{
  "d_model": 96,
  "optimizer": "soap_variant",
  "beta1": 0.95,
  "grad_clip": 0.5,
  "decay_fraction": 0.948,
  "decay_shape": "linear"
}
Each number is 500 + 25 x the weight over its row's rms, rounded and kept within 0 to 999. Layers, rows and columns count from 0. Numbers have three digits each. The size before them is the row's rms in percent of the matrix's.

# layer 2 attention output (transposed), 128x96, rms 0.0589, rows 82-127, columns 0-95
090:504561484540509511518491530446495505520551501500477503517475487494496496529486476505492492530490515507483463537463489475532456453484493538526475494467534524516513507530508484529539503459512466534489497517469469517521511515465485497471450503532530470510502474514492543497525503530470531479
113:477533500481512486500439526477506507465519500477448512499546478492531524446501514514511466506503465480549513526491496527489500487435524537490530518488518536425490493489508493509515467512491491491523475477486471514513482505463542525488514475471494505497445520504474508484482526477479508496
097:487513479480491501512455490526502473474474549516553496454464525497453505488461547493528490505507496479516489513524485477503473482462510472499485511532506573499507500534493500469518449523520528506494497504487502487542447493488489494544482514520479466521499520498483465450511535534479495503
119:515453469505524475511529522473523507539488477469496494492531511530489475481475482512474510448530475494505512465489477510448544496542507540499487501517486459506496488521484478484428503451495514494512498485540501563536517535517494459538491487502511530503475481489513501528491497526492540514
094:498544481512491471551520517480498496455520472502487516490501471495475488467509485517521480520501461507499505526484516509530520471528480502501537480500547507496526474515466470417546513462486479542500484506505501517498507502503532474500492524484507531454488502552505499490557463506456540503
108:465467497506441518510501456532531488490534493480476496466542500491506536492509493505529471478484508486499530518518498470533456509488510520486509447487466516465482471515516550467472490489515504545521501517522526439527471502481537492535477492513511440518499535514494477484486522517494469484
118:498472483487533523538530494469484461517523532516498482515454462488538511467463503480484525521519531468469562513488500490497513527525537508511495485499461520533531564498485479440503507511522522486540520487499501509515465507534468480481477479512505511466508527509512494501468490497436500508
098:507503513507453511502510523493466501507535523505530500518495482474497520505472559527520459530472487501517505510498525488531435535520510488507466509521514493482452519531483464534496524486550459471420509518454495497453530522484489507466486521463504478503526511506499514523494484491489514522
122:509538532523526495498489495484487510503487507457501483511513531501496493554496484447489487493514484503449496512508520495517450502530504499536539513488502506499495497512540497509485480560426489444431515468525497514536526500500487520520478504560521502529497497521508496499510489478444499477
104:462523497493527502524493532484476451488511488468465492537515503517484545490507519504443479506507514480518533486480502483508463494519511533506547463499455462504513495497506505505481469518496557475489545480489513505504474500536555474509515495547492454514530531487512473539522501473452505471
099:520551464523523506491536492471527523510492513523500517499507479479511510512513483496502474529488495491498525513485535496516474491459485534496498527494525491486512502512502443497535550505508499490483488526501469523468532504496525556440469543481507533549555543479552507529478475463510502525
111:532484510495527512509504495508512472508527494495520557519501498503458500524474433504513482468534473542486504546490463513558503455500538504513474474472470509527477437519503518477488499508510500541534528531478488529537501492533502520511522470506528505555498496485510504512528492515544493485
112:517499519493520533472487534484496517464462502437522469456499511525485484496502452507451500502493497556500509497473530474535486534464475492464486514488504479504502495548487501487510498471504497523510507483481531478477479500508464501496508525555536460562478487496524476544509509521539464488
112:520502518497461484485508508518496514487457508463490531509522484539459465530479502500448526522526544546482486460508517508473530474490510492505512533537504478516460529474466499491531460471482475500517495497503424505498539503496543461473486522469506522524480500483501505491440477490499517494
133:501490521504511498460492477481500552482548512474540491469486542530498471525466472534478548505485503478449503524485482565486467487478494448497478513504508516520488472504495513507467493483460483464493498499465500455472478513506505505489556491521506525480474551525463485515489511482526475491
088:479486493538536491502488503499535515502480480468447503510489473524499481526506491553441526501462506469505488462483477495458452489471483514474434511500506536467482489477522511523499478480536495523490481492530517518524475506496508477510485493495506486502516457431473525485514563499496527509
109:501480526478497504455477514510461538489468471501436479489496519489509525544480484505520469524498474460533490477531502555492503502485494491492513450530461470471485510497480425525505505499505530504502542499481508526525477507503513526476523472481483489460498475463510513500497536482516440509
100:467542482519528549484487492508491489522456543480526495519505538473500553487507529501525504479475506483476528480474455492477499460485532536490473483504441513474479485503527537504476493497511577507495520530459484479484488521505497512488487490492506468540512528519513494474458474491495478465
123:507484502477503524507529528524484466519513437517467470486478531504544503485542489465487492502493520511529512546520476535490534478500492529459542475507522508552496481508505553432508512483505498511544478477457501504478465506501469507481448510505527492495487519504484488523541510519508473483
109:492455484509513480535513526492468503532500481520473449538503528503506486529542487473503473473519501581506461498550481489500482541512509475522480474476506490526506498482506514524487517507481515455522496508537510493457520497512471487465485498540514499566523507473494502495452473473503484534
126:486475482465522516478487520524488532484527469516465499463511485485507491515494506470495473509562483487535486534542499532531520495554478495448516504514507544525482511540514493468496506507517545517546519497543471518512461486526519499488533524514517487493504523468540478543482473472468504529
110:526503540496471511497533481434513466519482516495481495482515507503522515463481469461528451453533454506488495547526498476503536536505501495506517541503506520473547496526475492516486487492506515472516502531569523511498513473528500458530497513503529541505504509501506501529513531550512477510
108:515530530524490519500549492529481545493467477498463556481519507514473493524536450479494494517489471489475480506492543562525503504532450484485476521505522491514453512452491521519473508490511468479508530521504513448533478472485500493489534503493498489475553515461491471497493500505494528522
138:537470537481471529502545440520549467544525509497514510503467576514489493486478509519495470465482519496492513511513522490493492509521461510495475518502507466542492458498473486505515510501492491502494538496459489502500505510528549512476478529538493477533515505489519472505468497543525557484
091:498518502526500500480502510500519518495530517462502498490510496498504507557521466446483521472483530453497508543466523525518548513492517510499543533518501465466467503500555489536489522552489473489482495489477503494491527551491478527499511552474466466464506539473538488530501506466498521495
109:509470557502532472477476534485482506478463502521488504512500500561498470476479495500512477499486506487543507534487478480543502532513497502486560490500523489473492487481497460480499479526480478498480467521478451531525506497477500457524510573512486516531456491495515523534481447484472514496
101:480527455473519471508550524492484505416503516486467526477501469532522466481493481522463523514486573553492522467497486502526508514505473539494515532501484529482472513504485499500497478484508476484533501515508504453504500493482443500502479501501522515487536495522473518490528517445486505502
103:475461486489485510488474514492482508524498461500501493507516503462476527479537507478515480489418507473499483556481506513484503516518541473507472515488482455468429500485524552517490481477493492535533476507473506473515481484487508482518533478512496474456487471495503553510481475497549501515
110:504491518525483494536483506510479521499490501505476502479532532498477482560514483474528528496488512530480479492509541510563514519534510487480521478476446508484531526518485454437511532515492462535518481494536521480525508474510473493466465532509493508508488447482506510537526554495495475511
126:498502494480530501447511486487472470512544473532497518517492516471513501532480530446515517511512541528502532514478473462511494477509492502520494460521494455544465520525495454514529496474526473491489486475468531511494516552493534503512451465499466483503513454505506501492548525518513453498
112:502503481537441498481510448531552510494506511551531480511511528482477494502489474512506528489521528503431518501502534469539482490520465524487493494456477534512553461500487510472510486512504519486528546550521501503509498494526505523489499533531496509501531528538525465512500514525498479529
108:506484551514488513427515474549511474472494505485495539523528517480473467509510548483477520509480537552480487482480480497512496507512504509491465489506521451459481471532492474488541546501513501525505475538481498500480490551485505512514470491498467461508509442514499476473489490521478479480
103:501490489473529528482509525509509497516510476478459483500517536466529523508530557487460496505571482504519516513488529495504485485496530510471515511497501504525489496529526523466497506445481526532526493486465472466466510508473542481468510472497480456510530559493516462503459514477461531499
118:511541454504526478502547496495489505518522499488526475463487497478502504521504488485481489513495505503484490495499507520478508471452479467516478527532584514512490524537497498565548510489496532476503505518546517511470476524499506499496510516512477529505536525484484448474505529462527567518
108:518495516487471508553534489530485498536508507468483506497505513527490484517479513494460482507494478494475540515494467536480486511508559537503488481522546524532483519485503511464514495499551490469542521448454481574554489507461481484489487524491513527509476484498502515484501501508498539465
098:476485477540459519503500507560520488515432534508486502539480483490508523501504509481481516536499507501490559524452513470484510444480522521486486504521509523519508485488521527512493439509521536457513528529519508569511495518489492486466510513475493483518496524471507522474490540486476499498
103:478485498517566511492497450492460506549492475521492509476464493474495493483504491487509498489498462481503494509496462481500516470462550455519505461463527525493504517506503426447534516467540470485528483514500504486497504503480445519504476451494513487489482488503474478470518532520523501502
117:507530498490524528511493535480515478473477485513470498534499552513469517537462458482522504485494475512469500554477505512497501466525485487484477527488442533500499488482495495522477508491478507488450528539486507480505501467492477463487496561472513520482532505471522540481513573511478468504
095:509534515506536539529481547510499524511461537476521497491470515535565486499510528515500507485493506482497517447456466508494504492485472519495498494519518504528499553503492485525475559511511510485472528451432504507496506516484472518472503491458472510491453511477500508488453470509524510519
130:534494493492486499483496502511526476505486511529515535506486450506495518505517505517508493517518522494533470510512544513524492509527522497493502501488512484485521501489521489519488559547549486564456495564518461474505469470492481497496524500492538523531530526440514522561467498480544510524
105:475533519532459521469499518484464498503548525486520515530496471452477504519515474457513539527498518524475478514461486508502561503527484489481471487512475497500513527520501527542506511537513499493534506548551526526460504523555509495472553516510467482498509492518503477517495476500480471482
097:512503535507482497482470489523493520496467479457467529524546484508536490501508511470505476485506470542496530521514554537517521482521507512468510515455515475503474494503478523489478502552461494467499528517520482512474511519492489513483522471496547488516451521514509481548492478432465462473
096:488498502495507511523549504500480490502466514533485555494504477512443486502499560479452510521459500517511501505495505488524524450472497453518510563450467495502488513542499477503504536471490505470485509476483466490459529471519513496478528503463478452507519488500500504516516528499465506457
099:520499507492502498476502458496488503476483520521480518529489492510507481472496538503557505541483453512521515508554492564474521485517520486506490475517490548470491469493480528499492471499506487530515452508503460505492482455496512484462504458490555518518492475487436513480484483481478479445
111:492523475467510502491483511535469477452512481470485479517544485496443538480503486508510473532493491520489516462470503505470526497523522487528515444512509456464503508470518501515545531484537485515453481436505514485516448485507544489471508505511517502517472467502501492471486518518485542479
110:508556468536521532516519526500497494483469500450467474543480479461481525497532468478472508486534499543517474519468514491457540489509512512543487475479462464487496462486528555483507463530509505517513487451479484495503476520524513523489473453484495461523517502519489484491489487527492503500
# layer 2 attention value, 128x96, rms 0.0648, rows 83-127, columns 0-95
103:494516515491491491484506482485463500499548509460516494491486455462470484506481509495495500484459532503468519476482479504506514570540546502475468516509471530524505562474470489532483469476508510447452480494501499503490518465527457498538473490512481489513499513522540507492528492460486469533
104:494518510536515507492535518480474536541502453479518486495512486460469488500534455476521488514528501504531520522496564489489578500519524544521526494528472453491489544501495521551467530522503488502517505486508491498476495463477507477488500517502484489468456463457503497484525516500502478524
108:466521512502499479487482515500477510469508528494486515505461541538514473485440525482519526489520523491532516481534511551504492519474506479511516486541496517492485514501490439501481520506456491555480531488466508479519532547522542496477572481484502462512479521512487491502491490455497536497
083:474504534525510491475493487493507539507482501526510507458488471516534534480470537462496493476508527495535522490510552509454486536471478559483508523473475502513518486529503497508529542473462500480483482498491476511493467546532456515495529477502532475495514519511513490490487475558507437523
098:441499494510505508485469471482500538512484499452486518527486519502506516543499486504511513518503472525553518498484513487525536483520498489485485496495501476501508543501503495528457526512489535451477509475495491527484489456490444459506510515512543516499513462494572535459489512506430492502
117:524483506533505537519524507485502507537503452461549463508511490548527462498482471483513514502513518491481452504561530563492492505472502469502553542491525517516440489568486515515477495526488470491496510499503490491522538502527499500490519516527510506467515506478513507501485518525476507520
097:528488458514507557515487521531519476502485513531488499476484488483494496522512499458476531491501489489515510505452525522494497485475439476529480468452489499491495525512485529448479455482530500512500463514453563472468515504485469461512472508501495510433498492515500503494532502536517491524
113:555458502495481456471498473509525460505489467495478499472506471459498507487529519480474497483503521507510488459494494480515519481501484495511510459491537519517478509470489553509495477510526528488525508456498496464502486532462528465502562534471494547514452456503461473485455499501498507474
101:497508486489481481494466482490517545498502469517505452446500522476526541494510513516533511481498500493493488443496470539493495509466497500531536493503554461530484509504467480546466477484487462464512487485478512479573485496488477484517514527512539521468474470533488501532485483453492487500
102:472452515486466539516523485508503483513510471559493485499500485458488484517506499506478525496482489534471473518459481539459494499479487454492422539502476513511458483496483466444511509515490486477511506527476505484518469527513523518472476488461500520519531527530517482486508462518524476473
103:485506530465553514493501494478518535473512482495481470523511493517483506480540470502529495464489468465476511513472473512507544495511487518536472458505508480527500509534483477506498526509500498526483504483464505521497484503438521497467552429533484509521551502446502523474483493468509530471
110:512535490470525449497519495505488528500503526521511543489480546499495534510495495505499510460498445487509496478458513476488479474491536477540511505500451526498541498500467471493495511543507522554531483529517481505511498532473497506516471498500528531498493492455456516492553477459452496460
117:498528518470559534549438487495502458514507533531484523505486507498508505523493500504521502479476534518495488520498467475479506509505502502476482523499537496527515496526554464544493475515447481489524471516508502500497517543493534505498461499508497487535476532519429457527515508527492493539
127:510516459495526487492470488536480475528541496520514512487456508479503493470546495526462491499503528452473488507508521455550472516496486488496519500532482483520492481505535467503471467524523513518515489472511498512481542508501468511472457488533521517522522462415463498486492487540521481485
087:491508472498548449502477540483500479490499546483472476522513519460508489474468488509520528525499505520484479507467463500526514484534595500517540492555485522515510535492515497511493463517476493504494544440493501467500494477514487515502505507500492466488508500547520525503465483481510460508
111:480520470465482481524520492490508508486440534509541493493474496492506452481483516473477498561489503473460497498477448501495449511482474529553512504513504484473517482469523468556488450470537496462492476509522485462488499460483507517509489471499510505534511488538505535477501506501479523515
090:456490468489478494505522505511480501518501415503466499512500481493484493527490484500507490499467499527487484511534501506558503476519489500487463523526525465490484513449423478501481497512449475488504483461525543549511499485474514477461485496540490528468516475516507487497520479469461510493
114:514471493457482468498526486504518528514520529467529537499524517515483549507505513551524499501510443520491469500485496492494492521478522465465539550444457474490527461519498534538506521481515474519471480524519495518509506490488503553488541493491495525497543511486492509458502509476458527509
109:493503523540489494483496499547550473472506505487500484510496512529466510502526501479480502468513506493462489512516476502501496466515481468467531486445494526485495475531509478485475523520502536530466511544468496518518464478476533509494475522465505468498455494542492531521465459458434524471
123:509525532501483502526536449467498523483476509479516484501457465525515510481508482502509544535485496474518473468498493519469508521489511506513518541524507436543489459535532445537524547483558511486474485495488519491483526499504529489511513469453506506501481490509491563490490496481473497495
105:483532551509519493501534484480465526495486501477511522528474519532485467504513492488517537480479546520477515519486488545518514487484523494495535435420459502501495517499508539492524534536524512516513495476491463489516498521539493491501518489536486527522476518484531482470502467488511551462
106:505494499493516475503481469527489517504465507507467502526528516524469490521501501533521536532479472524476486468486476505498491494489488520487511491498549516484543454506562484495517502515540527493508483471491508512497467484492489506514495465445475494527478450542484471438507449548550470508
126:494440506496500564490465464512469494476497505519477526522484537494447517500545466508476524485495494529528520518466464497491504522498473465497494499499489478461478512512498504508462492516484450526551511518528500528516493528465504495462550491511500502483520444502494521477474504483558497483
094:521440471503484512481528477475496459510474505527519490490464535447538532505502524549464471478492450526530488468471484510530497534515479467512484520505506501536534474499479508465545479502488506485489490524478491476485545520530499478507489488488502541555501461521510471490512491513523523477
108:516544516526512497505536482473560470510492513479504493496491505502483500508520525507463495441492531524495558461471527469493531549450523480541487508504474513541494486505452488509491517508496485488497441526483451499489479530539524530510486512536452488511502503511472516510534489489511495513
102:521540466471575470497450545475485515554509523528532486487520511490499482511480499559566492508499479508475503452510496498500529525480509508517510505493519500507503481539490508462553493505493517493493492535488506472512526513508503498494480522484506489488487528515499521499507480527431459463
105:502509504492522470463499505530497503457459515491466489533510519503534547512465541473448523530535519496492537486522541464517466476507509448499491508497511501524574501515480505498508477508526503470477537504532524541460504447492477477515496465501468478502493525504523480479523492493480511478
093:530463487517495478517531506485546507526472498489497523436485503524527486557483483462506486511538462477568482477491464479486499493485511519514496510496464545464545490540515485480503505476529539481474521523528445478503512468489502541490524511490495495528485523512500502470478497528483526483
114:501445466454529496522483504524515534466468498473495501496512471494522506463490468489483494512501471523506508492451531531495580499473470495523507471504516511501497510480494516499487464481471464486524491574541540480508486488494480511472497514511507522514534546459482491508476527523509529471
102:470471521514489548488508493485507549504530452523462486503513488516494465509517499500487500476514503496520486515485519492509470476501482523501472522510517478498493505501542447460541518531457531499588517485502486513504443455499490534498538530474495514486543469467540502485480520511505504475
103:474453478456488544509472489516500552456475508495491534529493525480502478507465521501488458493480443501497494515469540463557531495489496506531522482537474501474519515499472494490530465514499514490515485526530483503499504506473496489486480513502489476497530553557458509517479515539470474506
098:500479489491474495510516476528472499462516512471509525525469483486520541509515474468545534509480477470500500477511488534495509486501508488447469540515536446545474485540490481538490479460502510497537502531497526540524537532488458482494453508487487509526502509532487481505505520464459454504
110:484473514520478525473501537518462488490526504525526476513467507502500513471555533518505516515499486530473485520530543513489477524553478544469525519490488490506481490505548512477471506535529500525521526512512509445532503519524534447486445504465507475522486509487483492488481447527513466495
113:531502524497522461534474512471497491521527473489498500516467494486479484491486555492526515480503461457497474528479489516516496523532497463458507499484508532484491501536505532536463490517482473520481493502474529478476530511472532531515565504484466473490546473491485512490487503502530524582
098:497512499529516471521503493463506505503497497506508455526513493462516481510510478512530520430503493519461462506499498500485478471521518479520491513486528460518498507493486514520524471516438482508515475495447509462501480437468502503522499514467434481471564498487477482470482529492527493537
098:469470524519536497489566565521537474502489484448491508517515490549497482478501495484507507530503478484472499521510512531504530510485534521499478539475454548483517508492530522545461500500485521539491471495514491529532504491502510481483471507511481494510557501488549510475501499533502544474
109:523477446497534475492524479483494497553484499530499483472504486521499495479508491458487520482443546511487501504508453520539501471493531539536518489499502475533505527530483489493544496514488489486506493499456502511480471460499508521439515477500441514521454490502508466451481497488524465498
099:520467469527470462549553498482467461505537474501500508505484495520480497527459466514489453487494485500500477506514486498479491526473504522499485484533501546468453476493480491459490479498489465543486483494493525504506521523507521547514479482487503525479501467529442515499563490496520491551
117:500519508488470561538529498473533481492538531496507472497560541496519517550510459517500536505510438476494510552493484473499507484476516496522448479498505485513460485543482479464545489519511485506464479490483492504518499517518532504521485467502459533512505505533510498479518509500535482482
109:471491485473520533530516462490500533465472496552503448477462500522525492502512485526476473465454494505504447486540525478520496472561482520498551520490502488507552485506502498458521494522509520486480443492506514491529514482514472494511482466517528532493492518489503480537477473533505525494
096:541505518494444494506491489530543493473535500508491557481458508491494503525513525500504506446473496484498468481502498476509464500495489481535508509490543544500463515506516495540520481492539539476471430463478510524498494493447507482544500477479502544503511519512478481464504528515484534486
100:517471508466523509497480518528497509505494483520443496475486532510551501506520461512561500477509511508495505485512450541470491498451510512510468499472460467506486494491518538511495499478522498518493472499460510522513524495450480460518466529512475469494494526523466491545521495532563489464
095:508592524486500488513457518533525494506486526453524508485502446497482455490522508542539531499485538516466496502521490488521506497487555488469510505496488489487491499501482510523486511500530518451451485501512485533466493525480500489501466456555480467476512524482518494519472482529495500507
107:489506487463483498491436482492509508503511507477499519461522486534521553524465519480459530499488481513533481521533489500499459523516489558474493501477490526491555496477489478499453460501445525478486496543527470490532491521489515459543536507515509467505485497517488529522507502471522471520
108:480488507494497485521500482543463537450535486492465476479542473506508537489463455497527495478523478525496449491504476529520484471515466474461521500488537466520550504478465476529542473519476482520480502503502486527498468530472499490524550502497516495498479480514494454508523496480458487473
# layer 2 MLP up, 384x96, rms 0.0942, rows 0-26, columns 0-95
105:522505504487494492495516516487533523508493482509489450547500472487509531529531515478479459483468467474524509535509483506460537495532544510517514516528492482529468487480493502536494527520480535461489535482505490524486486486511503529477517527519541497558552512428489514517529465501510544507
102:463472534545501494507497516538509503521561518537535533511527518491530488497487504437501499476516453486501535515517468517463494524510488508499500512540518491478496467526507461512478502497509530442506540478531499543537533548511458485504523475488505482466518491498456485511509492486482478512
098:488498510506524508479549499491478477451539497499503509548476508501555482486471541484521523501488508518475454516480454495513517548502502503500470513504512558506474470521470493525489504483537484466520470531491514491509530470518529527482493524549499486551514493509475530492498454477482539458
101:521507504501515523501484518515469483491507442470506500519511471494544530482553509515511555515508498469489495525486476515517543512542504510478513473491513521496517504546492518496453465457496529502516544499549542479539481482529533480500546492529506523543564484486505470494482515488493497489
081:482500476498525516522502503511524478490505524549557491479487485488497490522502500553504499514468482450507454483538522508494488517504555498501535504484510510456459502523510500453479489475483464451465502468507456466494500480557526503465541499522511509501520511485510470522480456521506542516
097:462485550508489511499473495495471522499513485460504504480487495539529485492484518485484517535506531494471493503563437545504514551509508485481483511527505475497472507509514512523458489474508506478481536522483481506466548471533528518499526500556551507499484505469469531533498490528483461523
100:504468505489465495530514503546514529553462510514520474496462523508516478536491506498459549449504487454539485509494504472504506510514503461510503457460507532499490485515527529493523499481544508509503508455461491503534539484446492477482543523515449479463508526487516498495475517483494504484
104:503500495503545506478474542547490521515495502511489553512484481488492481481479498473481507516503509547500483479488470526471486512553516503498489481541476465481484494480511499488507502521539501458500554535500456515527520541489480496486485470466500459496552460436477528492449512514493480516
096:440483526498522556498461528532489507510486506481462536507514492512510478513469497521467504545492514490481503495512462511517473466461480526479468484482502514507476519485463518498515482524486487512419505500450504488488498519487531508506474504485444488540494537523459523517513460461482482504
107:523475487487536537496504514469459506494464482533522502525519466494474520503542493520471480453488469515512469507507516501481516557502494485447496488510484475474526511430485448495528522485506512485532452465481480491499498531513526453471479492494492510490513492481508515522487438474501516535
098:478488547531500516496481495503518498512522523519527517496515496533549522474461467521453454467494461477509492448557558484502495531540509506489501512494513460468543486479509472519514512515497516463505547511523504507466502500493499494545497510491564510471492519504512494535466495490526522504
100:506537459494519494508532470494529500501530502502513502510441548528527458514491496508465527488488532521471491499493470523467505475537497471524494509471494519522518510528518526527529485491519500530466497482482488501494504497444479516490483490530530518528511447529452554454470507474472541469
090:515498512462490461499417523496488520498533473500452499516520490489508485531471509525499499521506490523501497476485504543467517537483503503473526476496499481532507569492486494496491535513439498461466522467516492566496505530500490533543487481495498508512485462481481547494499501498502518539
088:505536489436488524479512508526482478483497525485461482506541475544540535467468520524538454501479503517547476528508506504474507510494494478504488477499483513512476528506497488465520506455508464532582507534517496443528509524471497481513500469467504483517496490488487516481476487478518478503
101:510520507477476531512483485570534535492520497516475454498509478452475530487483509505483476470538561479442482510523483450496531481462484515494535496490504467489494480479522533491474536461508524523527516504459471509487509509499494476527499526482503474520507492495530507494540460495541518493
101:515488506530488529476499493502523505510489473471441489457522511464505504485511535497459501540482525458524518443500510498499450512439440526479486489509530469511500511538449523491467487468462512536508529495522502476488475539506514496497527509494497458472476506514523475490497532486475511481
098:522485479516489490516503470517473514486477507522494491536483538473482505474446494499497450479479483512482486464500497535458501520490505447507499489472513471500481491530464498515521462508491539502434493491510493496557490480477529449555509493520467533506528485462508522518494502550498533463
114:490545445565540504487517515490500483477469443501478490501506474516505539511515499512444475452514474496501475468478526464525503495519514499492511527468517468483515518503481482498472488505537495527475511514555481512531501544506557519474550483456487499532515481498517494491474507514489506493
096:506492545467515507508528523504485505486554488524446475488535482504537467468505477498494544514531506500479487476478475524493516505503517498526513504483521511454554481546499502502479487444463513537514502485516469510468491481510466498534534490491459515447510518509467485433483527485499494506
104:453513489497503589506470562509502491518451469525496536450534446503530485500517511464511490506521537532504532496518499469505514464519502494527504507501483532501520522475503509527520487474503476496529486483483498504505473503478507504494461539484493516474471473472530543486517474541506489477
092:553497499502504497499512534502520512495472482490479534509513478503540486496533506497485500507482450482477470530553517531472549500541518481467443448469542524547511529522495516509487488506516472506518509478550488509503484544502488494485501463519491524498486545513461485511447495472502529511
091:507445520470478478496512488517510508539486513479475459506488499472544491556504508476532486494504500508486475500496560507478507496539490456467485479520484539498493508501477511547449464487522511462464509542507551473486501492516515446496559489491547497504523473510524493506529500484487509496
109:480487468466495495483495472498493518494498496510479494481519503492556493469503510455545487512486525478508487507530496482510498555500473535557520542478516467462505510493462532544483499515450486493515507501489540456505472497522503480479487464530539428501497479527499509502494477459525509543
097:512502531521513547540480473480471517500505476481530496500467478497528463552495467516460516485500535503441484532463499454459470465480535478505503518488499555496496448500509477521500492454506513499536520464518546498489496487521517494500527532519507484539501488502524543483514515492516503471
094:479547511442476522532521471476492485503514503508511507508507538522531533503497567529491460521492509494460541525481472434509452521490524545452483501467502498536477489523492500516515465463487512481499496507491522509476548532546532518513486481533490501520494516501501490517516494469491494498
104:471508513499522543506484532502467537532484487501490455529518535528516512503497480523504501512512512484535454486481498491485500554500471503521531472450483530516480524535453482464500459502459512488532505488534486527531489519481505513438467482514526533495481526531501514505500491534461547525
077:505519515484542516508504471536485513500495485478539472466495537472512514509482508512562512495519519482498541543509448496437510490433504510517514462529484518533489495489512485497502497441520455470494516485472523505474482525530500486503490502484526472475487454534513501489546480496499518460
# layer 2 MLP down (transposed), 384x96, rms 0.0897, rows 0-26, columns 0-95
101:495497526495450508476528471524478487512506515465468485493485504547434480519512495490557488454487523522531488464538514497514504464476435473499477490445488517482513530535524530471525498500531498512509493463459493479513508537466493524514496490510494509515492458501507508471465491477471497525
103:489493488492560505488512472485522486535440484471490510525501487498473474495488509566486536467493540508472491486505507524528452495507480491472521533463495532535488497512440516497518470547493495535480480498524502476502471475532529505474480458472506509516495512490500467444469511519510532486
085:505486440480504487505419558483497520521455481469473477478495517475465509485467458499485516519523516533497498470550539492492527463494486498493510501491464479469514497494554494482482527469451502518487507522457485524518511516501468529473479503489493492464490491462507492513525517516520516478
104:476488508491485518509468544482490506506508434458511527476485505478523474485521543512497520544509483496465474483490484535505478551503533520536499500482500511488483540504505507460507525477486502511470542474500498484517500508457509495479544561494527528445521468478486495481513529512510442469
078:495472510494497473508460436496441525504467492487493483543487543524497478495485471514508479458482535534474487528521479496506508493494486462480476498462518468552461481505519502519488519532492508477535508536530525481526543522453469523541479517524507460534509495510488492485479507499457500489
096:488530465496466531484505533560526504492499525527513509489487531514459493471534463500515507531507483506518500474517520510547532489519496484484493528499488517440485555487467516489523473532556466569521511495508528508496462477518513505486516525503498510456495527548503492479510526473509527511
105:478472496478470502516514486504520509554555465455480537538509477527486512496488491481474482524560488507478502528486534504535483542533476502465507506445480478497476514483487504519464511518490501478484511514524505502557491447490505517471500472534569483474482479524493529491531503502502499512
105:502508498506470498500529474471503494505526504566512496466498503508505495491526501493477483489498489477463442501493498491508518503503509499520501487523491485518495534520515517494552483461502452486472487439515527502507559515468488494433493464497483555457502502455471534477461512526488545531
105:508497506550562529491481484482470491536509492460460505523490501472479533502503448524475500481515452493507564546474515505503481517492493502482477498509486534472502451502508467515470511496454527478478492454520542512507478496526485506512486510499497511512512481443495524484546500492490547527
105:494539513512478487496487484558533469481478524448496461459476472493465498474531499477523516501487500477523542492485504501516504524504518518521496468465487538470512472480503478473544496502505460470519540522508472509506502488481507456493521539506493461523537480509488463497489483464493483422
088:512497536485491486539503480504470498519514536483500521523466511528449501508486482518523526525477543572491519500479456527523569523502492497534494473499508543543481500550477525491486481485476526500491477498463510495480509499575486497450484497483486520539492526497510514519498480497518505486
093:502472563463494506503464508489488516477471497485545484513519467497440529479506509490524497522527498504508516491494504478471517513494487471511543479516530501561503504497540499453498518487468464465481509546485506539528486524485506482487542464528461532501493513513509503482475459543507448521
095:475498509513474510489516511516555459475463507489490474572497548486516491520485538482484522531466506456531490510488518554489503487467523450502499491548496490476478446509530515516512552520530523487524535515504477476491514469509485484476473511479472537520530502478503500497485519526516520483
107:465475504511506499528471535498489509499497466471463491482512514500498484554515493493473485461462504482522494518517468478491542470503525498516443524510451516462524481496472482463525503462496490491485496454553519503455534518500525538547498536513532519519548482478476516482535511487483501483
097:487511519497512469532517478487516476528525509520519503518525517506497485469506509508544530480442519558519516486471581493493486514496520491512553499532514465560515491474491507492527495524491489486527482508575503448495494510499490505485507525527514507483499507482465502537496559496474489508
100:420534468484515492491488506518485512483509490496510534535457474508501506504472504531497492502504520520522478493501509514484470434557503546489507487514491502493541501502503507534481529508538468428513523525481500491497493511532476532533527507539506488515477519470473544501510443518491480502
097:512520472519521477500521493500504506475480474535533488459492498485489525472495449519544564483492517459498522545516477496486511485503496492498507505485529487490516462529511474509486489490479465541536448515518534543498465493508460514502533540458516496467455480512495478532525488469551514485
102:450473522490521487530486461497501474469507519520521492485493519501493472503476501486490455509541495511521549550481489512476518569509468522524506528536482524494478469502547513477501521505464530487525469486491542503551504492515480540471511524519530522539482488501489495536531483491517507552
091:522457517517479524534493494506494496492509520476493477480507478500478490552484512454474462527522493493508512556494515495491522494494506559503485489532527478463432516501493488458481461514497510494475531477475480540539478543463529507536503545502542517545496485479514540509516511497526516495
107:508506525539479477522496460476494457473469471531479531479524499476510462489512511533500524508462518488493488518511524536505449495516528484484501497477531511490445501533492453439482511551502468498534487541541479477476499447516494485471523475481490523512481490492483494491467461476481482513
100:515482519499499490475501449506446470474527519494508503497498492505451475528520485501445508530538512501483498487498531513439479472502477490505523543518476432476505512510478475466522520462490524495524496518478550495494468499541550522501518549470502456510480481516515491514536521509500511507
090:472488496468543505511531488452497487475524519508507523475492496467487484480458486459493490545506475525482507491498545508557507523519522477489503480505511482480504488539509510456475505498491494499499506444474482493503556553520493498506505480532489499485502503519545469414536472525479515515
105:451493531527519502490511478496481495500433482497486461516492483527509509492480463502427490499494511484486510477520555486522486547482497501512497458488504476486525487470478518518473544512497523495489513550497475488481539467492476474480486435532516452524539508518502503506515460488479529501
107:479494519518518490523511509515481509498499449501500479523512475485542476490545479545532502494518479487466464487508509503500473487515489425545472422480456539476491469501524532503490500470502534516523475488527463498504473471507525522501508480494481481520516501500486512475468496558516461520
105:492493477480493482551500494511466453473541552484462498497523478498526478525511502523492511509491521472482523492489503488482509477548471516515482504534504558529521532458480487506518508496454505542475556470507541530511503447486514479511519526496507497521510535489449470514485490511453476503
102:523451507508529521489506471505536438441544479520500465523497481481483528492497506523512492499523527513509516495530485536477514501479480496496486461518516528494482479484502479473529502481541543488534506525497476516459537470470533463501543503505507466538532508500475515499519523523542467452
077:538485497523526533487502461509470507552483483491490506501525512543521500464494503451527519464481493523475469478490494523513552510541513520485478517481545491503441486517493500527521504475476526492503533536488513516520481499507511494512535520486507497460520436474522540532511501493444456489